{"n_layer": 14, "d_model": 96, "n_head": 3, "n_kv_head": 1, "head_dim": 32, "d_mlp": 384, "vocab_size": 32000, "activation": "swiglu", "norm": "rmsnorm", "norm_place": "pre", "norm_eps": 1e-05, "positions": "rope", "rope_base": 10000.0, "rope_fraction": 0.75, "qk_norm": true, "attn_scale": 0.177, "bias": "none", "tie_embeddings": false, "parallel_block": false, "extras": ["capped logits"], "init": "uniform", "init_std_qkv": 0.051, "init_std_o": 0.0, "init_std_up": 0.051, "init_std_down": 0.0, "optimizer": "muon_variant", "lr": 0.0202, "beta1": 0.9, "weight_decay": 0.011, "lr_head": 0.0061, "warmup_steps": 0, "schedule": "wsd", "decay_fraction": 0.923, "decay_shape": "linear", "final_lr_fraction": 0.0, "batch_tokens": 32768, "seq_len": 2048, "doc_mask": true, "train_tokens": 172200000, "steps": 5256, "dataset": "wikipedia_en"}
Each number is 128 + 32 x the weight over its row's rms, rounded and kept within 0 to 255. Layers, rows and columns count from 0. The size above them is the row's rms in percent of the matrix's.

# layer 8 MLP gate, 384x96, rms 0.35, rows 335-345, columns 0-95
size [102  99 101  96  96  94 108 101  96 102  94]
[[113 136 106 175 134 133  78 132 163 136 181 169 112 149 163 182  81 161 158 123 144 111 130 125 149  96 145 203 130 139 100 116 106 146 197 174 100  83 132 121 148 145  71 121 158 151  37 100  73 135 144 150 205 105 114  86 145 161 135 133 134 169 142 153 160 132 120 130 162 142  89 149 157 149  72  89 159  75 114 161 152 141 143 123 145 140 171  78 106 177 112 105 139 114 109  83]
 [156 141 141  84 139  76 131 131 151 136 103 155 113 156 141  80 131  87  91  75 194 109 128 104 127  74  34 114 150  86 113 119  87 139 118  23 117  94 113 186 149 121 131 111 118 121 147 106 138 122 139 125  87  81  82 136 165  59  97 119 110 151 112 132 121 143 158 110  63  87  67  93 156 102 122 112  99 125 111 185 113 154 120 114 163 175  93 134  95 131 133  94 115 138 116 120]
 [183 194 143 198 137 116  60  49 150 122 147  94  83 154 126 138 113 133 143 148 159 132 162 127 105 151 149 125 136 105 216  62 126 153  71 202 131 108 123 112 149  80 134  88 142 124 154 149 102 105  57 103 184  79 162 128 118 145 106  93 108 103 131 157 123 149 119 155 133 174 153 144 137 139 151 108 106 143 141 177  98 123 165 132 114 165 135 105 109 116 157 119  79  89 100 149]
 [134 114 134 118 150 145 186 111 125 128 114 146 121 154 170 124 147 132 131 162 112 192  77  84 137 136 155  62 138  89  70 130 133 175 113 136 103 127 212 142 145 185  99 114 103 109 177  97  86 142  74 142 116 153 126 107 169 168  82 120  97 110 174 113 120 125 173 140 208  84 122  53 146 124 151 139 161  97  97 109  93 144  91  82 170 128 128 147  62 104 107  86 132 118 152 122]
 [127  77 144 133 167 119 118 141 150 125 114  97  85  97 191 115 151  90  99 188 130 118 107  57 129 167  82 154 205 113 177 137 158 123 123 134 146 140 121 128  95 156 149  86  87 138 123  88  99 103 153 108 179 128 104 150 148 111 169  75  96 108 142  89 144 129 109 162 124  92  72 165 170 177  93  91 166 105 189 147 147 114 118 167 115 122 143 191 107  83  91 153  64 136 105 103]
 [132 117  77 105 115 154 179 138 133 126 129  97 115 117 118 114 197 112 120 155  98 122 127 102 107 113 124  96 101 128 127 189  67  96 146  79 160 112 100 113 101 110  93 117 128 112  54 120  95 176 105 158 149 158 113 153 168 122 113 136 176 108 127 101 156 114  35 147  69  97 163 121 127 108 159 131 184 200 140 104  92 119 132 174 124 141 117 114 113 186 170 101 104 191 152  60]
 [157 114 136 141 147 211 146 147 110 132 111 137 115 134 110 136 118 131 141 133 126 100 123 119  90  81 123  77  58 120 132 197 102  80 136 134 156  51  91 138 141 140 185 120  71  79 116 184  98 114 129 192 158 180  86 154 161 153 162 116 159 154 143  98  85 138 132 112 104 128 148  91 114  83 115  79 108 115 134 166 111 151  79 109 159 145 172  89 155 135 122  40 131 104 152 106]
 [156 191 144 179  80  61  39 113 149 116 119  85 108 162 181 133 106  94 133 107 159 169 133 135 123  92 140  81 158 117  69 147 105  70 134 100 102  63 142  93 141 123  96 148 107 117 163 145 115 125 119 103 124 137 133 153 114 158 140 169 157 155 132  93 129 122 127  79  54 116 184 117 139 127  97 168 161 167 103 165 106 165 112 135 170 128 139 197 153 106 162 161 136 155 138 172]
 [123 180 102 197 144 119  84 138 119 134 113 179  80 105 143 113 127 147 112  98 151 161  44 163 126  64 157 105 136 130 157 102  87 138 118 134 172  84  94 132 123 152 159 149 117 162  85 131 123 146 145 126 119 106 167 166 142  78  96 129 178 125  91 134 171 146 112  72  91 113 114  44 162  97  88 148 195 176 135 111 119 116 118 145  88 118 172  96 113 112 103 168  85 153 175  97]
 [ 56 148 138  97  62  84 135 174  87  99 168 120 109 124 174  93 123 153 145 191 197 110  90 163 199 113 129 165 165 112 172 101 125  93 153  91 142 114  95 185  77  86 119 136 137 155 106 148 111 133 115 147 101 102  95 125  93 167 148 156 113 117 136  83 171 188 114  77 106 116 128 174 122 103 158 115 148 109 135 170 132 172 130 124 136  81 150 153 147  98 185 103 103 102 118 103]
 [146 125 188  93 196  36 152 156 189  77 124 147 183 146 141  90 111 135 101 130 117 123 157 114 122 120  89 136 127 129 121  90 112  89 166  72 162 102 160 198 132 146 114 140 142  71 104 124 103 109 117 116 101 169 121 185 140 125 110 130 153  59 113 152 154 181 150 146 147 139 111 184 116 122 185 151 150  54 128 118 174 135 133 103 161 117 163 117 149 107 124 144  69 112 135 111]]
# layer 8 MLP up, 384x96, rms 0.371, rows 335-345, columns 0-95
size [101 114  99  95 115  91 100  95  94 106 124]
[[133 153  92 145  94 117  81 112 125 139 169 153 131 150 132 166 122 101 134  98  91  94 160 143 130 102 124 147 151 124 119  81 103 139 160 126  61  60 123 108 115 116  63 116 173 147 113  81  41 134  66  99 121  90 115 117  56 200 100 121  98 130  86 163 137  83 140  66 124 149 151 177 125 138  94  94 134 143 145 113 117 186 147 130  79 172 159 135 119 100 159  82  93  96 120 115]
 [118 177 175 157 115 106 202 123 162 148  53 133 106 102 140 157  83  66 135 110 131 112 159  61 158 147 137 134 150 176 157 106  97 135  90 188  87 114 123 120  93 104 119 107 109 119 103  68  94 126 162 191 107 110 132 117 141 180 154 146 163 105 136 110 137 101 106 153 119  92 118 154 107 181  65 149 111  94 116 120 122 114  91 143 211 110 119 153  67 127 111 101 130  93 103 171]
 [116 178 140 124 134 108 138 144 123 124 111  86 116 100  80 119 115 156 180  96 190 176 167 139 211 132 141 117 118 123 122 105  74  86  65 135 100  73 100 161  42  60 161 164 134 137 146 168 125 138 150  83 116  97 120  99 137 109 126 134 117 133  80 132 168 133  90 182 143 108  74 125 143 113 144  96 188 159  98 157 102 175 146 121  97  97 151 186  90 165 150 116 134 131 112 123]
 [139 121 179 106 119 112 138 162 119  86  92 106  96 109 156 164 154 160 177 144 181 145 120 160 154 140  59 217 103 117  84 175 100 116 161 163 164 131 164 109 102 124 171 123  73 129 125 142 129 108  80 178 151 160 162  92 105  75 161 175 134 117 177 112 120  88  65 120 103 122 168 129  41 120 133  97 143 106 121 134 145 123 160 101 165 170 100 104  84 107 130 137 174 125 148 119]
 [162 124 117 115 127  77 158 134 164 135 109 129 113 125 113 131 133  77 176 197 156 110 168 136 175 144 150  74 164 152 164 190  93 115 128 120 119 113 192 115 145 139 115 165 132 116 101 129 157 159 167 139 183 101  50 153 125  78 125  73  81  81  90  99 130 144 140 164  68  83 110  91 139 150  90 161 123 126 176 134 169 133 134 161 102 112  96 110  80 198 136 161 120 134  77 126]
 [154 108 114  77 174 138 161 122 137  95 154 126 159 176 139 100 136 133 145 150 117 108 177 158 177 169 129 110 131 135  82 119 183 178 149 167 122 101  85 126  90 132 134  86 104 188 109  63  60 132  84  99 132  97 112 156 149 117 105 115 160 135 197  77 110 151  96 134 154 118 152 131 110 105  66 153 100 151 139 184 120 104 101 141 104 142  77 136 135  88 120 111  74 184 199  94]
 [121  96 146  99 140 136 143 109 197 102 160 151 174  95 105 119 142 132  90 161 125 141 150 177 107 110 127 160 177 162 122  56 189 150 147 177  99 128 189  70 167  42 147 128 142 113  77 145 176 130 154  98 131 139  93 115 146  60  63 157 138 133 122  92 159 141 155 185 137 179 125 146 126 133 133 141 126 184 119 109  95 149 122  77 154 110  88 107 131 142 166 173 140 146 115 124]
 [102  97  86 122 114 167 175 132 157 143 159 103 132  82 114 138 107 119 138 152 100 185 147  81 136  96 147  73 126 111 125 112 160  86 115  92 128  92 161  98 129 148 192  81 144 102 122 187  94 204 127  61 108 144 121 121 156  81 116 133 106 152 131  53  95 114 145  79 175 106 190 110 145  81 165 121 137 171 116 121 160 141 114 141 159 111 133 192  64 132 142 155  76 112 106 130]
 [113  94 140 144 135 115 105 131 136 107 176 112 115 149 162  83 152 115  90 184 123  85  91 141 136 176  56 158 157 103 194 180 161 141 125 158  82 132 126  87 133 149  97 125  92 162 104 118 196  86 141 137 174 127 106 139 151 145 130 115 125  94 143 119 144 133 163 112  84 147 173 123 165 135  49 165  97 106 147 116 101  53 136 115 107 194 109  95 122  61 141 116 154 120  56 119]
 [103 196  39  97 171 112 152 120 113 172 179 125 177 151 130 174 116 192  98 102 124 138 141 131 147  94 137 140  71 136 106  80 116 163 149 149 121 185 142 113 142 137  87  92 188 107 136 160 142 124 120 120 138 111 135 167 126 146 105 147 162 115 109 102 131 137 113 127 185 160  98 178 122 117 127 127 136  79 126 148 136 146 218 103 156 193 165 123 161 187 119 150 119  73 177 145]
 [103 161 109 136  96 162 156 121  89 168 136 160  64 106  67 117 207 148 107 144 130 108 149 147  87 117 163 139 149 146 144 122 124 155  79 186 142 128  93  72 124 160 116 107 109 189 141 115 126 136 180  93 166 121 113  83 164 156 114 150  96 163  86 129 105 135  67 137  79 123 146 110  81 182 110  83 134 142 121  97  75 150 180 176 141 143 108 139 154 132 107 207 175 120 118  99]]
# layer 8 MLP down (transposed), 384x96, rms 0.182, rows 335-345, columns 0-95
size [ 98 112  95  96 114  88 101 102  94 104 110]
[[113 161 103 197 169 119 137 160  95 114 108 176 117 147 111  91 138 121  82 121 116 124 113 130 115 192 144 139 135 151 141 158 181  93  65 135  67 152  69  83 103 106  98  67 126 186 118  69 177 108 102 123 129 159  90 110  96 190  83 133 185 151  83 123 126 110 164 113 136 151 112 103 164 161 121 162 120 103 120 135  87 116 119 151 124  93 172  59 104 108 152 136 116 190 117 145]
 [134 100 146  96 117 169 116 139 127 186  99 134 153  74 132 128 120 128 150 128 149  99 141 142  86 130 160 138 115 116  78  75 152 102 218 158  90 135 135 151  56 178 155 103 145 169 192 139 142 139 194 110 185  40  75 128 152  98 112  81 154 134 133 145 126 101 107 132  91 154 104 163 128 142 130 120  86 119 104 162  84 126 121 172  51 164 139 121 113 115  95 120 163 119 154 109]
 [156  77 133 101 134 128 130 196 134 118 128 123 118 141 188  92 205 197 123 107 104  99 104 122 107 128  73  74 100 117  96 160 130 159 180 122 136 154 116 106 132 139  90  62 152  97  74  64 118 105  99 140  95 107 156 131 134 125 118 127 159  64 110 123 127 103 162  73 119 151  89 172 106 136 185 153 128 170 157  81 139 159 139 107 107 104 130  95 108 104 112 188 112 103 116  58]
 [131 108 113 121 144 128 157  85  93 147 148 134 110 134 134  80  97 109  95 134 139  82 120 131 107 152  44  95 155  72  72 164  98 161 161 172 190 154 115 137 148 113 108 111  72 109  85 146 168 148  99 172 135 150 133 189  92  83 135 123 171 153 222  96 152 121 104  80 151 184 171 171 127  65 131 128 136 158 148 105 123 141 148 108 157 133 171  92  99 159 150 126 154 150 123 156]
 [103  92  94  66  85 162 147 147 115 115 122  51 135 108 173 157 130  84  61 127 112 123 134 118 147 126  82 108 100 114 137 122 121 130  67 115 159 110 116 117 119 191  80 136 126 111 148  80 109 184 118 175 174 154 121 102 129 146 111 123 119 136 120 122 136 147  81 117 106 232 128 128 114 122 119 108 104 147 124 165  74 113  66 155  84 150 136 167  86 112 123 142 160  51 129  62]
 [159 167 153 176 135  99 104 159 138 102 153 135 131  76 130  90 135 144 101 154 126 168 170 194 103 192  85 131  87 163 103 144 105 139 121 213  92 107 118 228 190 156 157 117 105  95 133  96 123 156 107  78 144 132 120 121 112 131 102  95  93 165 115 143 136 177 190  77 126 146 154  91 142 175 126  93 123 111 124  89 146 109 124 161 144  96 152 103 122  68 119 148 118 143  96  97]
 [ 58 162 162 124 107  35 137 139 105 117 139 124 153 111 130 111 132 130  97 107  99  96 131  88 114  66 219 104  77 125 124  83 145 178 102 136  79 123 207 148 132 152 120 166 105 136 164  90  69 146 185  90 112  75 117 126 126 132 112  93  82 123 105 153  70 148 132 140 141 158 117 182 126 138 123 112 111 143  91  80 115 179 144 156 137 118 132  88  84 123 121 164 137 142 152 107]
 [125  76 115  89 119 190 135 122 147  87 110 150 152 108 138  79 136 156 122 101 108  90 121 117 137 150 163 131 110 160 168 113 148 130 123 162 123 166  35 108 157 138 164 132 173 119 170  85 185 112 124  82 128 107 104 149 135 130 128 107  76 108  86  93 134  95 156 116 136 106 155 145 105 223  96 107 163  58  98 158 129  75  57 132 132  79 138 130 157 117  96  91 122 102 175  87]
 [170 137 107 102 125 123  96  99 150 135 119  84 108  77  53 157 153 148  49 107 101 160 170 100 127 113 146 128  61 109 121  85 157 132 136  62 114 159 119  91 108  95 188 136  81 129 135 131  89 132 137  96 105 123 168 139 145 111 141 103 132 118 139 122 126 147 143 141 113  85  81 117 173 168 132 150 197 180 155 151  93 155 162 171 176  89 132 123  29 100 117  90 139 102 131 108]
 [127 169  99 101 196 120 134 159 150  50 121 106 187 183 110 142 154 135 126 134 111 135  71 157 150 120 153 167 139 122 159 153 133 107 129  86 169 110 167 116 179 132 134 132 228 120 101  62 166 132 111 129 132 126 119 124 109 117 117 159 113 111 125 192 149 105 122 110 135  85 134  80 122 186  70 103 115 152  99 174 130 107 148 141 153 175 120  60 179 161  96 158 110 156 153 166]
 [126 139 146 150  89 154 106 150 124 149 148 219 118 144 149 101 120 116 137 106 121  91 137  67 132  89 128 111 120  81 117 137  76 210  87 194 164 114 136 137 112 138 115 160 172 172 127 151 125  84 171 100 152  79 106  97 138 118 112 160 151 127  98 130 138 130  84  92 179 118 153 149 145 121 114 138 172 219 112 105  72 171 151 174 118 157 114 107 104 146 151 162 168  77 130 187]]